From a checkpoint of a small transformer trained on Wikipedia.
Size: 11 layers, 12 heads of 64.
Architecture: LayerNorm before each block, biases, untied embeddings, normalized queries and keys.
Training: a variant of Adam for these matrices, 5490 steps.
Each number is 128 + 32 x the weight over its row's rms, rounded and kept within 0 to 255. Layers, rows and columns count from 0. Numbers have three digits each. The size before them is the row's rms in percent of the matrix's.

# down: layer 7 MLP down (transposed), 3072x768, rms 0.0298, rows 1278-1297, columns 704-767
# up: layer 7 MLP up, 3072x768, rms 0.0348, rows 1279-1298, columns 704-767
down1278 101:151142164153103099160135112144133145162147138212150080113118115145106133089144078089102174161142170106106151143087123133162122121080058108118142121135110150118153123103151115147145112124135152
up1279 099:077079083134141154108122171118143115131083136157110145124085050106137168127145113075115089186187113136130186049130181127181085172110132124122146127157079167146129106086086085068137034173157142
down1279 101:170137153164126170093134104088207098112069149134198109168112137026140169111144185135078136143066122100108147153177073180125160172135168141086141161134106084154151142129143118170159085111133131
up1280 098:118142089074180128145134140126135145085124116139132064138129131223158121144176132152140144131137124083087139128124131105171080058174128171131137119095091195172152106160121146164122100073117175
down1280 095:144090081116121158158091145128032098101154169135119089129167137119144106162081146117140130202146133160103127129092165119116079114175132130102131134126127124142135102130093156084133121124117167
up1281 096:119143114164128162107183112128127186100161084100127122083124172141140109158115107165104188158137180101215126109160084152162107168054101115144127100136138125162166168115172096138157105137156118
down1281 099:129120099104139184176123104144143109045105084147168113154107107155123165152139157106098105152114111087167126092071113114122146171095133129141135074132118094078157101233134087129129091071173163
up1282 090:067113077042107136149131077109120180146138086147132174108115144193121151111148135142101087085132143143172182101097115133179108129082118140152142087130168190155137111148113148133135103148130023
down1282 080:161105120124124119119074184120156119185086157111066107129176100121118122162148118135093142082139142126140074161193149128089084113139149126106168097131106125154089088108157178180143121158114123
up1283 100:071123109131150164207185141098047088136098085084093093119127141176154074144019169133154187117129155088110109149115077160184106116151123117147131135136086133110130086125162136124171126109147141
down1283 103:135084142087169088117144120129146107164139132136143149107110153107127046195065161114138156144102094126146177188145129158147155133128109092179100118187062087104109149187160147155129140117146124
up1284 097:102109174109137200138162149130115118117138130093071071100075136107127104186071087118088163094150069122115160138086143073136072133119165167074158134105127089122147089083198125175146107126130176
down1284 096:148137154162077177152149095192136148195123197105116160132083197124106106103089114098137073160134179154138107129119134117119119130107159085135127100118115121122100106130148065163126153113145155
up1285 104:093168148104161145130153100120192160178104108127062096102100141148103125106150096190156150136142132048135061144144110159112148051139107107125162142155057142107140209122116179103131147121144060
down1285 109:140163115121095164126126180110094148155056103119154146100152086143174162145135126146053063134174149097167105168098127109213120102178125117122102126133144104133146157144106126105090137146152135
up1286 097:132116117120151102122137155078122050251114171146135134149132131111115123082171109107101137121145114162132076103139123119174108027143122147161156134116089152140160106071122112134113098164109072
down1286 096:169136147064098129161083108136139171135117079132171073130121108157101117152155108198087141096133132140127179185121073162116122122176130168081072119133123130094112126144141196099111132112130117
up1287 107:137107089183070099140088075109099092108142123175139069151068124159132123078133120125196083090150160125134165151156092164133074143124105179145152158099074139123097103092157112110114144160124155
down1287 114:122137120108158085124158126075125062118192077170094105163164146130090125148100076184150174151118097139095115142126088001127185095119109115162142071141128186091120203106172138117143137089084148
up1288 097:146070213127127131136121081112079130139103126112085089136169063138188160173089177091107108107139172144100153086170102103164146136140084159077124072091177110137111155120136007106129153077217140
down1288 099:127112124100101145125112141091103160125122126118137183145116126091108158112177190120145144160144119146132109172165138083139135110122155116107102168146088139068135114109107109174134149093141116
up1289 106:104137114108085122191134087155087126146169059112129132121139106126169095106171139155130128084136147154113141107117095131180181075107122121126128126073066109141135120133064135140116117109084098
down1289 116:079137094168140135089150099125125071171106086141140079194134129028147104076121104080115121113113144099070089162128114142134182119155128134125128195081130138168092118123119123083115074089142151
up1290 091:115139139162134058183156097156164143148184097143091132229149134114192131054177173125143124135123146126099151143085186063117052143108111120103156177103123141071112086073134110096157054116143116
down1290 086:172108119144080131114122147126105130105161078122154060105145106113091154186150134137130125129137147160126124182160161104183128200169108096154203145109161129131150132190101118159130084124117141
up1291 099:178112138106139122179107130128088133123177102112128162066111064143123196203116165169167084102130110156131063147097165165130142116073136092108157179109151078121179095105082131124090102077158153
down1291 096:166136140069103140167085118147161122182124169159106124099104150096105120149183168129191145136067106143103169106113125096103197147138117105076130061141141128125140143219108182135148123063112184
up1292 101:140124133164107118091103142124158182182183114149071151157105129135156140088134069117203114127163126134192126099188145105210178183186129166095079122053106113133156107112164109165162104065130082
down1292 108:096132112085089070123167145067119084139150118153116110094135122074184120037129150166133074074132105118147142102201134150069126142114112158120104130190111170137162113125088159123124125100166049
up1293 102:080168127098143094114110159075156082094159117152111083089143112113209175126149138148140067074099156150111117158095107200067150107114034144124142110048153107130128172121212074131142192154183122
down1293 108:108108113147131137127132105155090074145069124158130151125076164140183133130154158140125206171104118165153107110088134120138150136142139122075154079198138093146130108165152127177063053041119154
up1294 094:161143180137136075120144070073119125098105158134122143102093162146088105122105132131173080113162138086137133143120084109212141144148094118104150194104105137199137136126202131130126123138075109
down1294 095:173140147157112167146102079139150157136103138137076122131156120139166050183107155148135111164072143102097144131119166094112136154170074119091125108159121149165154070085127117167099117153113107
up1295 104:124103131107122138158139101120083146145095144099091139114088106126148132132114154100137138146154148114164138093069034178129136128167160083096129179127140109088131185136144104110126181125126109
down1295 108:160108151157144135160154153154100209071116179117112137149115077099136113143124177176133132155136139128158157092104126180138123136155198136162172120078105130097039161152101131133134255096130143
up1296 090:135094123188140155192140092186160170110118130136095141134115140096120118120081141141173106126198149136105140098143139114130092147173131096085091171112133191111132125047096136157051073109159169
down1296 080:182153105050135090110108121148109116135161134124139126174079131133142177177118138159166120140136142140162164128076188111109163146060147164128141135126085110053179094206224144074135133142133142
up1297 109:188127171128124107116076097157175180129137166112171164082113156122087179151153160114170203107170066121154085150133087121063216163107105134118115115059073140109116082098188149159159080042129174
down1297 122:111146102157153134126167110126135118132127151096181161129170150156176105151128123131110116153130166087124168155126137109058126173147163103175134110169130112167089084162180130189132076142117137
up1298 105:122122097150111129105160070081132147112159057094088146144099088174108129114125112177135126111137088078164159170186124091131125111161073144122155125105139110126106118098194072116138139126112056